From a checkpoint of a small transformer trained on Wikipedia.
Size: width 256, 10.5M parameters.
Training: a variant of Adam for these matrices, 342M tokens, 5466 steps.
Each number is 128 + 24 x the weight over the matrix's rms, rounded and kept within 0 to 255. Layers, rows and columns count from 0. Numbers have three digits each.

# layer 3 attention value, 128x256, rms 0.0175, rows 121-127, columns 32-63
129147131108135132127119158091120102093115137109156136118122128107108113166145098113150120120113
126118182113144100139135112179128102128164116125153136110147080148168144172105146118112130108113
106110131109112122121162118067160165157180131136123115125114114135115156112147137172121137136163
145118128171151146123143126132121140124132143128129110118117120127086142167139141154133114140128
118142127111095160117121131137196156138110137111111142122170113105151167134103089149154097099125
116156117143132132139106096098064114133147157117201166142138084128127148107149129091112143096110
115102120139141133107112140133122116108113154142174152118138078124079120125122162144101140178128
# layer 3 attention output (transposed), 256x256, rms 0.0186, rows 121-127,249-255, columns 32-63
080125114134094133148134127119117138098098161122152120160113097091107124155146136153116105113123
149140183123133114163117114152109112100125073107124114120135097170127117125122164162160108135138
171112117102122070178147130114129144134112114113134127115121134142108127123139125170149108117123
147120103160094177124155106147126096106179112132099107142115133106062079097115172161157167118111
125128091101098109046067122127120116133082108143125127099131101114122126093128122073107109103129
107110125161108141121105083121134117124101125151094149124129130095134151133167136155095098083134
124128109135143147099112102086100120152185124113110148169148145148132104131117062138114125149104
135158128147100131120136117093079160112120171139164116107110149126181120149128132096116157109153
132159136151122155161104114096127150128126176145160093120130135138115091146115101212162119103147
128134114115108150162114115153116131143102181126136106103145126166119146114120095134167177134151
124138113131138167113104121132162114073148056126097106126137127099095138116124132120136136088125
110102071127075136112126150083128141140124123131061137120117137101109140101125130139098115109135
107134115136149156080115115132136122144134138144197110119139147100146141103140144148097126122130
153101114142131123130111118151137145160122091139118119104124155109150164149118112076121138157113
# layer 3 MLP up, 1024x256, rms 0.0259, rows 0-194, columns 32-63
141078127146102112182133109191116079172133100168141120123090120153154104099105147142137119109092
130132168153154145124142149129117137162137121144110128143136133122125121151105109173083129150114
139166091138110148186137118169120097164146109091147151156106141146100153134124069164131116143117
141121092133114122115146114134120095166109122159102129144130110111095113115105148157114058104145
158109115122082147124136121142143116135121159140144137166165134113151140144135117151144114125135
112139126120130142109105124138133117095143123128117173120115153142157127144104137146134127139137
175142162086103062188124102147115072143127122133131132106090154142171139123098122112111109111098
141165145135129163160168086083128137129157130119101178144093113127189105171147112093110163096135
112132097138129147123122126129153134125138088103122110130098119173147181132126106091122150125121
122132122122100123116140122117156139145138153105124100153105152101083077122120129168162120120118
140130114129106123151160096149108107139155131118131114150118100149106075103092056144151094106056
121140135099079124132133138134138128130158106189108116152084112089096120169126116123122130179128
141162144077132135174128134120114093148103125171166141131157083116130114157150116154101172164089
109116142119131081148126116101131122126152119118128140165131071129129102177130083149149102154124
120124159140134097187166138116088118116082131145123144149133119130103102113115122137145106093129
104121102135142120134104156128121155187136171111077110105149145098149116175097130123120135121175
128134131075136125144156180105161116153139146161118164138131146107144123112132078120175101130110
143160116131119168117115109117150101143173146119120150149137090128144103167100108141128124124130
097121126072126093160109143180161145147109122100146133121109082142122138104114115116120152101120
161120158121149111104144148115137089136146089154087112162147167105099157144078068151092108161152
152165098199146124129120093129140162130102132147138144131131165170164136122119100117123128123157
102143105125107150138123149159174127138161137161131119185111133154144105153139113116143161128135
101111125159132133115122110117113078153129137138111131172142146134142074133135134118117097133096
146125132106176103142142157166104122130088122173112181129108118104124146107141149137131141101104
161130113156086091188121139137109178148105124104097129152118098171151118106128111128144148149144
131109135127158119123109131129163138129127122103106125132107120143126125116093129118184175138092
134096135158109103127129093097130110119124134125119132144116090125087098136120138101162157116117
144125099138165127125132125093099110118084078146140145132140112130147129145118108103103136149133
137133088138114130137115146143128071108174094145139162146120142143117140108109117096120135089098
151145106118135148133144136137107105114126131138120128110105127134139122110113110107113149112118
115177112100157100105133147087117133145131138132108089119131135123117138161132109149149132108149
185120116138107115171112114131154132143122158136138151153150122130137122135094114096116162103131
107107087137155147154157126094128085131138143133123125121102119146155096124119108113149110129161
131139131141107120180149120159103102115086117114182120111154144132127143107092117154099161146139
157094119122131113113120105166139142116154156163104152147122135121082096179133144117168118080105
142123131138145105124126130178155093107123090118126132115103125134127152110124150171142118096126
120123101141124140128147122139119142130143159129127119163140118103136146137131117107109150115125
151187161142086073151109141109147113156162140089100156132082134125067142100123135121173133103146
132128151140167101151122093127106115108150100098175121132131124146120121143112137121138127163119
158112170133096161090157125149142126124119114121184076157140110124123104132136128125089143103101
128125129128122117147103136096163111137130115117127094161145161178170150087143074169138112156126
108143083192134055105116137113104131159084104123120127110143110151155136180111123095134149109139
141078123165111118105137115112101128126096126163127145166185093125108131139141139147157117127134
159172106169132079141135137128090108157100087119147136097133148125146083133107105082091129096112
149112139104149097103142139128100113170120144125130153108135093138151131124126116137143135129133
125118156105142097188139122154103092156154099116120112119119098145144111074110118109136101108106
124155142143106112133157105115096127141161136099141124114088142128178110197132122115144149115136
196108135164127136114143117126102137142117146120130135112140145149169127167117137127104164127158
109144144111129134130110080116085121132153103121152091176116159116075136144095095147162107089119
114172093127119127127118126169143139148156166154134117188123100139150106144063111129139157155135
129107164110159106158102134146135083129096075132136148136139092136173098165145132173129133076146
117120128153139145126170070114139144151142107159106121091128128104110091115110124089113099094137
114136142119151100102161118135158098116124124127157135164146068150111188121137120090134157145128
168120133099086120207141138097119156161108108150114153155126156120114136126157124097100109150107
136147159079142136132103147126138152137113126141133148124112118168126104155133133120147118142164
140148128113136106122188105100155101165103130117143152128150108110105126148059099142141123128123
124134103079146116165096142111113082158202153139096121172148100175108110114128109130115140194123
132133131127169162120103113165165095123101085105098131173109107137132148128126142118161102188139
122108125142128109164158137101134170141129116138148105116129098152148133124124136133144118154110
124109170151161146121119127183120105142152111125141187176122095190134127132127118139155141163156
145138109125114130130124137168135124152122139121081097128106155132126154150150110156098114122124
120137115133152102116108103166115154116133101142098133137122145111145116112134127127130117101143
136097090150076138156114161126119163162152108106150121179141151159122098138090108146125133093100
130145144119123111129157141133114129150074120107136136120097103131108143147138142131078156137107
126156105167112136130156106167086120125127116133117122145138133179115092152119124156092123111108
110120136139116178151133111109155150106160142145095168123143142144156153109110140139122154131081
214109089098142084143119139148134138141123129108100132135081101129099152112097162121127120118148
117116082129120096111158150161136116127109142132145122129139126103100128136129068159123141155117
138116122132121123128141134138109128141092134150110094157115149142166124093123096166167108179120
162142132151127148116118150144130119143160088149163130144118118134147139114130106112160157106096
152147128113133145115100133144109144130133154184169133105151147165144108160131115103134187158118
122177079113140110150106089168155105179150129145103121124142150128073089125119100150093145112126
125087146104084089131119064085098119118089140197109141151109129119158127127123141134161150149103
125128110084146077171155146109151123094113108124148126138116143161135100091164100116084104106093
110083122152121145153109118147110130143072134138122116143152115116165133159110071133178122130115
115130097108144122149153131133115119134160138125139162132096088113115144156075124177187118122136
139148130104134106114159124156125097147146138131152117115118086124113118114080117119108141151113
127106100179111139150177110148162121144076128120147150112143165133136123134126121122124150103090
109115149126152094154152144118119152153139122133122147128124133108112142124115119161157119098145
150147163135098065182145135119147131134161110120126139109115143128098142114128114127161160129133
145180128123155123146113138121113185123111170145163081123124101145100106128096132127134142105112
116094147165165119164140099089143109135110095143171106115152099191130111116100140156171135159121
131134137193098127100142088105115112121124155167125140198121136153107119135121135145135139124145
184145105132107110151145124155133109140110139127146081200122150120148130127134114119111104139078
114110178196190106161123112091116133137165129145160162144112164142184087122111053096119092155080
165126072095156129150111106103118122187176142116111098150097163188133141080080093164148131131084
114111126125151124120141098164108106143101118163088162126084133134114146113110119159107120168127
150103161099146093139138121131108139127100133163173116162163118141127132119123121202105109114101
106138123083103117117151097148147106148153131116135151143092152130112085111107169157115102108128
128116121130135088144139138154159159140184129130159156164153130123145108107141124112164098105127
111149139109136097179127102106150138137142115132103131128177145127152095089126105141147147145107
127156118094142144087125104117156133133102129162074153094133143153068139177086134111160097158092
177126107151155078167148118130090143149165134093114162152113165168119078119091065097134122113131
147112147132134098116138146128148137132158125111132170151130099138147106148131115118107141095197
128137119138163119135134142127151081124104093172129106102090133117144179139141102153097121141131
134179116140143155116131132144146159126080131114141103128108105171162090153119118110150129113121
188101103155169134133158087131122150141120148130155188122109165115095115161128149110159089134118
125127121146118126143114121114096143120138134107128127131130129165130095166113135142127133171148
114147133113096117119159125125154172126102116124097109148119157137111133175155102152139127141130
097156105072172078174139144135132107113145115115169155153126127173135112100107131124090103158154
161119142096171124132145140079101109126114085103127091159152152124143150112111130121153121106107
176139138128121140126132142154148085140105120123117167124114136124102097108086116076118104067137
114153098082108144126135113118150147138109099129119144114113117112146107123119083107114133113141
119153183120134156149137122118132117145133117111152146120152119113110130140134137124146110131115
115110116117124084121147148185101114155100118109132102159152100131120109105106129098114118135120
126163113148105092141149109127131126113148102120107103157116089144108141100132125142092120118121
188115136102122145110133154158135114135105102146110126155164085128114162146114124109126112171097
158131151146164097100118103130117136141091124116122164128126142130150077170104148164131125076141
172113114162153121096130107090137100136168114115124137135133131148179107189062154071186107163142
162144097122108145122165119149121104125110160105089100114112112140139125161116129133153138101120
117112158096084112129136118126163157096115130121132144119146123108160140149151155119168137102096
124159119128126107162143090126131133152170137090128132159168085116108118120100105095133094143095
103170099161157138164121092130162136185164123124115086153104144125152116126085094094153153122132
122152149109141146164118109145104088146108087105099113101156072168088129100123115140125113143107
127081128100137128102159116138125107122118163118153135177087164123091169103102103139135121123116
139148100127162107136105130141117090137160117123112090148170123159180172173120067102102113137076
127126160104142137151164141123148111145100094145116130149068131141149085110162128123190146079115
135125185155114150160152087081130112144114132176081147156115119144179160084085136170178114126153
152126118107103076171122096087102144137139116105155140146163119147177147105131112122144160109143
119134140121117106147112142157118147125130106129111116112145154135154119151126113136117116115119
109112156139103125144122077150102108125082108174133173138132099118143110170134156157120124114164
150132155117133101164128123155144110107153131114089143118105079129142085129105097140142130115102
152185142133132158117131085132086121171133128122126112124173175133176104166121106129106131172121
163167130086097148128145137115128134139125148114136136105076122114144081140113134121146133116106
111116133163119126113162139129195104156159157129132161124108100122146099167168099094142169082155
151099141142126139139111114130105157142167104146122113141140108199169079166120095101115162139092
114134081129138139120145149107146105179126087144121101121105138126109161130126073159130108126134
130103113130121139121124141118110144147136153172143164144108105165162132138113131103131131152121
153154121115117129111120118125112101155156163134115112142132152130061128121143097133106113140144
135127128132143092149114145127109137127125138123137141112120122132183110118097134097127123148135
160143145101125143143142126127116122141129142110167164173104102132136130137115135156130127132121
101109104146128125130163101099094074116170110163118166159146147117095131142095156128164134125152
128155175143153162199083129152106155102117151147138089104066085128109150172109103133146144101131
158120159120153156120127128130150097141153136131138114170115138119143136160102131136130156122150
157108130135158123154124081117122109146115115162107110191148124144109082137105136125155110108108
126107120066136130128118139140201148122106154111146152119129138119142079188106103124116131127095
138114149162107123145133109078136139161129159125144136153144178186183084107137115107142154108162
120121117146132138187107098162121152130103155141148157149134130119108128137126138129112153160133
139168125140151118128129158146152129139128127143138074104127112144156086114133161144139149156118
138148102089113088163115097173139104177133142146136115178127146171127166132141099163129129153132
144141097110102096150130173126141156171095141116107170133140097179087165138149072136096097110109
155117107094134064104114113148137099142120107112148166129141082114091149145122131122110098151145
086103116167146130190133123119122180143170143137144099135148155139101151140112093142147099165137
117160092135154139148132134145166075137151148124138119127182110162101130146109101101132105092130
160121101125158111133133105167072177121140142118125137153135100108095079169149128099107157131106
145121107106093077116161081150167091135178122177131143169124145140096089084110126202126132097091
122162169112134168106140094143082139168150124140097135144136152137161094166107139146140108147157
134100114097093164114119156166114125169169102164099110132141083132159161116153103171136090113171
129112130157086114108118096104116090099119108171105132150150066150154144110094121132104140147097
158175115136111142062127114130123109175112143123146109178124159104152137173061115148095122118105
126132139142138112144119135121093115153144093107106156116155114140110138157089171138158115188128
137166117128133072141176126119111102136131127104107109127151127113164100133115156177156106110121
160093103173102113163130056145128144133125105116129139116157097137124112119128127126144106108157
138129131103129104146135109138152098147120132164121164132148140125121108093082104196128126156135
131092110133122095108121100110136117099131131117127159136145122120116127138082109117174158117153
151118132108125133108135124145109153112120145172091129143110138148099121166134117117153131124153
140114090123151098168141121108151144130138109112118096128137091115142133118111169130141111110113
130112167164122076153116117095096110157152098105137128172160103114125131153110119126126133106111
132117142130114105102152134148133134137123114143118078118140127148102138116132153124133161164120
115098084140132054130156123142124143143130153199139107137101107110098120100122143131143084184139
136117122139097076112112146119122148128109152147099164169094109143105106161150152132155173115167
111149119127137068155121129170105160136111086106091107131143150159124123136128114161107175074105
108111156127106127121142121138133094134127101106111103131131088135156099138108119148199137082096
126145120118107089174148119137161138140121149141140129124077084104092116108095136145131129093151
125167113168152091133105123131087185122098152105178140130102181130113121111124123130141097145151
121138141101114108126141163113129128130125054135134151152112079152165123162151130131099132164146
140142132155147110144143139104110095111159133117092155125131101126097138113133141151137114092124
099099129112124079141159125184107143147097122126098100136123117146156136142121122124155140102125
107143117120127115117124138089176115158140126147138123188144108130129122150136119130102132108148
133157107097157173149134149114089150108105134126092150150106083105152159165092120141134136114108
118086129073148163077109086124109120133144148111095113127077071136117128140152126164108196130089
125149114161108079158130127122098098168140128125130153114088077134143121130122101113110165104131
123118105124134080120127159110101119122125095142121151193129127118148143150140063160112124145104
134150098108152118170154117149106140129092102105144150145143103155137140111126115134141137123118
118137128135152102135119117132176123174156135128152144128107098158138114153067136124186136121126
143094164101090117157118101176160159157118160097113098122107150131161114144069139137121101153141
144089079065103153128136127135182115134094162155170143138141125140145135105097121105191154149178
142120141127116107137125138131118130125097108171097132124102138121124112152133131106142142131125
142143063160108132097145095118171157161163107139143118132117161125085091127114133124157135099177
126131131139135126156138129137122107127115108133182150113109170144103136171104124160141111081119
172161139156128123136170082132087136147114159125118146147123148111156059172103130117083125116093
152157149133161112149107139162130117142111165149179120115124076121112087142130110136115191087077
130136124161103119116160139120079147111114123141147143130118129160134131149125120088135137141160
134090131120149167173143146151110147127132109118109148112126111150132106131161132153127118163097
168119138103129104159108127085130123146130097129112141104112130142120142098105143161093137117098
172143103143155079112117114113105098123118129145141160127122123134094130145112072127102151141115
159138150121131183136119142160139120129097144181140149113122165115155144173082073142127170092135
098133147145130104132105138161137078175121134097150139157122160145106127113096121145111119153107
134089130131103108136137113157115104147136128150101135133109144135107139086134113096122153133132
117145150090151106145124111110072158136096122104152134113126091152131127122133145151128143143113
156137093099080112146149128138144144142088104121089169151154099128120125147119120152131104138131
139088079121104088140137122134157106133108114180119130144075130110110156145134109109133133118134
153237131145139124133154144164140159180124107114111128147126154190128094157078141121150129185145
152147131128154128176114106112121141119129131120089173098147097117128129118114130138131148149121
155123152127084090128152116115134140178089136138151110146144103132124143114110129127116129074141
# layer 3 MLP down (transposed), 1024x256, rms 0.0214, rows 0-194, columns 32-63
094202079139156149105142117120145142111106120072150120125115142128157130135120162109159090090149
096136090113081202182114134129104136078097139110141145117119112122142171097179105130135128114125
116098129144116118143136136122124123176089146117146147111135088130099136124153114123125140133132
134070138129155138124138150167138112127136089136147147194182148142169121121121179149106156169106
124134158134146126116111131111117130101140137129111109126124138157092150129137129144141139138096
086133140137088155119206140108131125117113154124134125121149139108114143118140172129124098141145
071126105148119137120183086146123132111082143084150141144110159121126080157135152123145104095163
138132173096134096161134150121109109142094074112184126118154188211079056161074135119085120129132
082128159101132136132136149072110088100113136162120132139142136131100110112121137150108134094103
096141102140134163128133146117129145128146123126113129100133154103158127088149131129105124105126
154139136166153142181106113141076102134075106110113136087152114072119150167126097129086164109208
154140166087122168193116170112085123158156109093109163116136111115143155112120124110123150133125
168110153072123105119104136106121137131136106091133153118162127136163120140113109117116132132096
105142114153118121113107120137094120144110151144135092157112144121119153137081139202137147152121
146120127138135139124087134119128130118136095173151110128155108151140141120128122162090128100134
112131149139139095077109084146132089069165178134138146154098146127149103120159119159138133150108
117118192130117167103120116178143162129148100102122120130125118167104138106111119118090129117165
119077136097122088095136133153084148145108102122110144131137124197140142114114136135100134148154
124121109159142120109103066115120084116109112102157120127128173144121096127121149138114139127132
094114132110149137146148186096185112163136165131124131115170125124113170096114111123118155111091
164124091108137095164103141119174136095137100125106197118134098124151144128161120077118115124100
099119136132143105129155120201139101134173152112110140113147145088113114119110139135113102080110
125129152133068146149147165108137147139149171175135111079157117097136137105109156109096180131137
107143138150143120148130143086145138119123153165119120144114122091087130126136129147165105136091
106109155145062144116115100186088139121114139108151165123092151148128152106160130140168086108144
104144109131066129159117133125080116149109129158121117134153136116118133103111137100139115153110
182126122051152109090134111091084147112098177137153103110132143083172126127157156075152123144077
106157133134102146131110122150132136155138172134134122129125162149109122122119105133175143135118
110115146160146114111120121169094130156124183145146124158152102085097183120149132089117149180121
107133179143114153127108142154127160147160127119132132116140115156142104114166136125149118152133
153106141137106155155148121120130144165113139131126139128114105130125082089106169127110106149102
102131156164152125104141136119144144129154152116128114127120121123124135114149094151130069169156
138143150108143097098135095102178137097126108132127132111141148158134141153146149119076133093142
136137096106138124099083129122096149122139111134108137133123139174104090141140125127135097104129
136127153148119124104137096135137131164147108079163114120099172135133124149148095167148144135127
129134095104163140151114122119092155145123136146134137142168136128114100121119130118100152144105
162159134125157100092118101117110101129104134096106107120115160141101079150123167129159118141140
155096162122155144086132093142109144138084118149108172153099114158153139138100086111088141131092
117122116151167123130094139083102149167150164123119131105153144137102122073163105102114171115122
102108129108135154178114138111100126152158114136093163142146130088132133132136137096123131126136
099116169161125120075121097154121153092153118155140113106126065168118061108122116094128138124119
180154189084141143107139112099125108125150078145140168135076153124138123127117143139140103075106
119153137120103134129183104138128107109140099109079118152151124127112108152129118149137103111108
128125140163113155156126089142175134133131161106115099114115094115172130094111152099149124140068
109153115132121101083167101140130132099137139146158161090151175156149135109150115113089149126127
150130119147150113152096143114131122121125095120119125124111128119118135154100163116159109160139
085115140127160161200121091134156137109116137092125111113135134085097144113118092103100143086112
082150138102126124140083156110107069131105106133161146188134122138149138109143111118137154120109
158107142142144083127129147100137136145094152107127186119176150137150173116154142095141158170136
086090119123113086160100151166117108130095157134117152133162178091138163132149091111143104116114
143086120122149142101097145134092159108180155099148098162113128139112129089110086163137125132146
158145109157161152140114167143134085065103105121108164131170159129132141120092105106107173107119
147132157109154127131110103117100106141131131116112122103108134149181073182138092161137125146138
110166098114170139130107113146129099067129098143097165134144144121177117175115115113172135084150
114121110157126101163095110105095096102126118097119116151138131118110157130113100117114095156117
131115139115146166146089119141139147181161158104120081158095133153177176124156156149120087130118
108120110116133103096159110134150104117114096089094151143091143063135107144092173091119135131073
151107101125159123118159104109156150181137127101112112131100166119146115147133072158102124110124
126124101142117148132123104149109111082108127119118124137138158129115130121150119104103141130141
105169156076142083132112126168122138118126138138122174124131142096131116142099173143131130123163
103115147125186107130129122113171139097157119152151125115129091115131158107131124135148114141134
099138143158097129129136120105099138154138132137116100145097119149126112115133119125088129103113
129055096118111112147176099111129130098127131125172122173079174130147151146138124186194134121169
107103106106112147125136135144086124153178129100107123117145127153151060112135106142151113103144
132140119126102115130155087112143144147153104104131104104108153124154106141159112084124123132127
106165154178052124116139111104086142102125134104114119123123138128110157146154166082132128151145
079144116142125114150125105085155101149098134123164130112170146160091142125117140159202118124097
134130127127153139167088156080101104138145137129091152151152143093125123153128165104130167102089
106125101079177102156118134134122108116129121145117118132092091118104130112102110119136125112133
183124150123109169147096144109125151110141124135160121105144115072142166136113109122154172150142
111125128166118149158146131096146164137131142092095099154112125120121147097102134152117110128117
174124130130136075105108127104089124116049130123149153090143147120138140156175140140142127118131
160128155144135133104186116130108104159119072145108135147122111092092140082148138139111134091125
144163111131135097123152107135117129160113140113106103111158176144130087129156133122112113136159
139145149198098154129129134166156109145218155128095113138118112137134131115166168143094119173183
142116101114159120122134126129097131113152128117118113132150141142137116139188132101111116121115
166132124061113157140115095107131144112106128134144118083117109103122189153148134131173124116111
118120107144130100144123156116085107170129145126097149105090118147120192105149130167121124099147
122121124108116128108135128127163135144176166123129117154103096101141135135141130126148104136131
074131104113114154166144164148152143151112155112138130192107100141112109098094106154126175152128
142166166123115097149149115100133137121117084118120116159127144144127099110134085114130127104112
153153123156130110125163147155141137144145129088125130177125138155086159106194080143097097067134
147114134135114125119107147127157108107144123119158111080150172181191173100179102128101121115091
157135147100159121143102157128137106126130140139148127097134111098135156117093157082131106127140
146139120129117114175156114133135113141124155116151133117148182121085139128152197124136165148118
103067172144128149176134147101124150076136108132069141097148062054101125125139125142074117131122
112113139107119106108115130063123135128136168100149125138165083141118137129151136100131153130098
141108158120138141089154138162116095169159088143115123117100108127134119140135133117134120113171
129092110102136111162138122091114115118120095117109110138132160141084132140119128122124160121125
099160163127168114098134124120149114115094118114112138083112170101142165142104124119104124146131
112138124079133107114141135101134122106156183118115093139106088123105137130123128143138154110151
113165133100103118157117107146117136144103148090143072148149134142107102083122179183160139143150
088107132076105168127127140129097113141129108124160149097055173126149129145146068104113109072164
138134177135149130118121119105128123103135143144127105167088158144122055143127166114140103125121
136111100113094106148115126148117164149140172126154132155123143141132114135108129131145141104125
067036143123149158122138153117129124145151175143085151144132099096087164090112106161148122152121
127144121091144137159119162140084125096094128151141099142164094172129092126130128110089127159107
141111168125124099112143148123130116155129137131096119118114115100122108098149121139165111087100
121096113134130183147109111122144160101168136119117087110150132165118129097095121120086137138142
172131135118089114170142175141119153160108140148183087098122096112136097088128150131145132147081
101129115155083163073103126159162153084148100105167136111070176130171155136141129146180115131127
126182166137106111106110115164105153124154128144115124078158092141133123146144226148132128159127
151159148120151095136108131158127109131145123121106083162116126096114131155085084157125142143112
113160133135167107147103139120141132163119159102123133118113118090138140137107135168133149091100
115111164101158173138099123099131163087147127103140157153136158152100141118144122146123119174116
159153127138129131146102109142158140144144098153154146116108159124145105152115110108136147117120
139126118074080106097126120093127135099103142095138092120039132104124172134131120135192144092102
098106153118087158153137141133116118130162108146159091108097124159104141099132121105091154132136
161136140142204099153139150066115132128147098158109156119161145132124093121140153074140132124185
089124142142122171157084142121155135126142123129153140149109151103143151134119138120113105174158
123118153125121169161131164126103112165141143128119122158122096106101125108107094133125143119158
141145121136160115138149110130127104154109120149130115113129126118156084163145109146197148086092
123138126121127125144144150082102132132113136132153120112165101106095100107171152096120124125134
183150143136147101070167102115117123143113107155179098089120139145115095145120192108080136137099
108160132119140094168105116087140108137097094129130110151181053107086137129158145124097138101110
124122153123092143140098127114152143106151150137147097132114140169158128143131114113092101127156
107172123138142102074134157134155125125097171108122106142078161169132083166137177138097106151174
102156135077174107113111147145117137091135116152132087137125155109104078123112116122138123107131
101120115125107129112123100147123145141087154142110093118117102091120137126124117158118152101155
173128147167150131114153130097072114174126135195171100128144125111128134125127159114132147146108
171081104128102142142124106108165122160094156120108108091103148089168122115127178122142112114111
171156133143166092122108129126153118128149146104145122081094170096139180130137156162114121120124
133116110171089132142163143136141115115176090144109149098144151156121178119171135133092159093082
140137099168096107115113175117156130115124155116161116098119149129084104103166151139115166141140
123139107101167135130139153072104132151109135107142144178154164113113099133095159120159144121135
120093114110122121123076128138141131092089161139156133112136107085105176146110121143160099126122
095126125115122156138148138124144119113148133168151117117088143135143139116118107096135087139174
126163108096097129113141128139120153081130121117108089136126107153119102089135161107135098109119
153095105137155140102110125159134152126141123137152111100121092135132124138129136131163100108125
114120140141135161145114105142178132134129144164114134155125117108099141117121126127123154146122
114121131142165160088120142164125112143155141129109109119145144126152106132180112164099069123147
137158121090123116153100124164129146065113142110168123090111103099121119161110107114098161146133
137148106121143140136128093143105100130119117118123123105125211093114123153165123151128136105137
144145127109127116112139092134117128133099093158133117118108095097122131135148164156130103146101
144105142147187125110190134087104145165130092154125112104155130193135138126187120120086135067163
170168109090189096083101105166156090112113049106117118124116112079112139137132088104167102110124
131118087097147104111109088155128077060096064146111125070127155134094123143143111117155122107137
089148140152133105120136137107131115106138118115109161142131145166148142134128117124117146124167
158086135104170119129100104106160125102136107114125160109155094110112126126107120097119121145101
131082082153134136088148146130146100132139127128105084132111122143109124135060082114131146113153
095118117120151171076133125164139116107159175155164061123106121126179148117148119144165051108086
137143157141131160160100146106135135091164112152144100117077106116107162119143140109123168094139
113115151118127097143116092138134127124134142132118113089146104072192093131146134137112088135146
144116138109181154127103121190076152132101105103127161142115103108115103122136137045120142124180
093138123143164129120148128120156126129111078126139110117088126180129139138157091126141155117164
097136136126124169137066169145116156128110129115137148131123166086097147148117128153144180140114
093165137108139117093127128157113128102120107111159120094093111152127140114191153117168119147107
078120118118155138139120174150165102099083120134150090145136089156095140160169097112110128150144
156113088154117165136088114165116178148157124124108138095096154097136109120158143128174079136128
166121129107177122160150141134153139126113112114116174101144095155148095136193142085124179095094
135137136130108133102131136171129120122164159124127118156107173115129127112167077147135135051087
123131132147125150114103118153128131129109140148148142106103147121122130122159114116096154121108
086148128110112118136143180151128106129130172131116157085134126110121143139138135164142066153136
103135151122086113139106139148076124130149106157107131095144089148137137120130142064113129125121
136107167116145140142105156062110138138115100101153108094169116102128114126157097111086142112130
063106146174113090133119179095071089138159148148098088119168100082143121119138150125096143104129
134159139131146132114139125143148131108083103124119151151106156130118138139137087126140145124127
110112134142090154147185134118119142119133119106099118153124153144132123162055130121108098191156
153169112047121149127140122114159126089149121107101122107105153134137116114151085086141134096123
150139127148157156086131124158111060140139139119142192098102137144192140127108078102084133104154
135129152125178147082093121109112111133156087115118159099088158140137094110147121092132080077093
125109156123123155148136114075128111106141129124115122139101130157134146150148117122180109143102
154141137120126131169127151122137170141144119123148169162100116083164140082141139137163096120126
109108094141145144136150112123104117131155109117139084149158161146138162110165144115106122161146
123080158142133174113093112118110087118159143152134118143109116111157142157131074134113181121132
140106120139148155128116141121122129127163137143137093107136155140119090114096149132127140146143
158146134153147124133127143140145133124140094154166104129082141121143147156116162115158138162100
125127144178107135089145134090121108103141152112139123103155141147151125132168138105160108166162
165099130131159129139118130119106123160174124152115126125137109130120140124132191109106103156096
104122125150165107056122131062158165117140121116139106063130124135164111121120148122167092108105
119108136198085143124167128144169109152175079127144108130113133139133128156106130153132098139119
111132143150146122147186153107148089116145135142157092139131120161131133143149180100133155129114
121181146119141116127099153150112113088113121160111133153102098095145163155121152138140139113120
126118148107165128130113138130140125098099095136138114095147105090130155141126145097137109142124
126132101154082163122142140143105176141123133151153063136109150156135136121156154161158091125154
146131122151132119095121115132106112123173114093150141126131129138143171123139182086120091129098
123172147133155173133142093105114092156122137108121099131113132122116076134159182132183103125104
125146112146139119121121129116117157135126168100136142118137109163111121118132098126118131123118
150146130136120106124148147087136151127098142185088101131181072128131150121147123129076147139110
117126124118117131152118112129136094120109132143144124127110137098163129180103094109128104154160
109123116150093152133171120119156125124136139124143100073101090166130108079104140143150116068138
189157104114189095109114119129113118096054150104178147070145164118132170146165176147115156106086
141129122124159120110118110115163156108139126130163108092115154159128153103155153122119119095106
123136148157123128102137140122151155135106117138188126127128111137124129110141105115122151127164
082094157126150139129140133150092137135153163182158169174153151159127140170147105149155156105158
099103139146152158093136092133141133128123138146133099090128100105158165167145156148144116087116
130112129134142148111146136103106121107102119145143111153142112130167128113096130174107145120147
149147108086151167087148194127153133138135142133093148098147110122174103163066131131098158112162
135147138131175145139122128113140138134145113117128131131122162140132100164101121145125137151111
115140110148107124122145146135139099127152173122099102106131127130168092124123106157148099114145
111192111126153110099110094123135159117139107117064110118103144124143109126151103119140121132131
147136167101126164112137131125123147170119097096151104126107137091143148141125099151130131162098
140119098135071146133162095198132071110114129133127090146139113160152119095205128189125079086110
142080137139088105102116101146104133108145136118143084159132115174129160115149120155093090110140
110083078066092114147112165145139108102156124139164148118129120085151134116156149164174129142135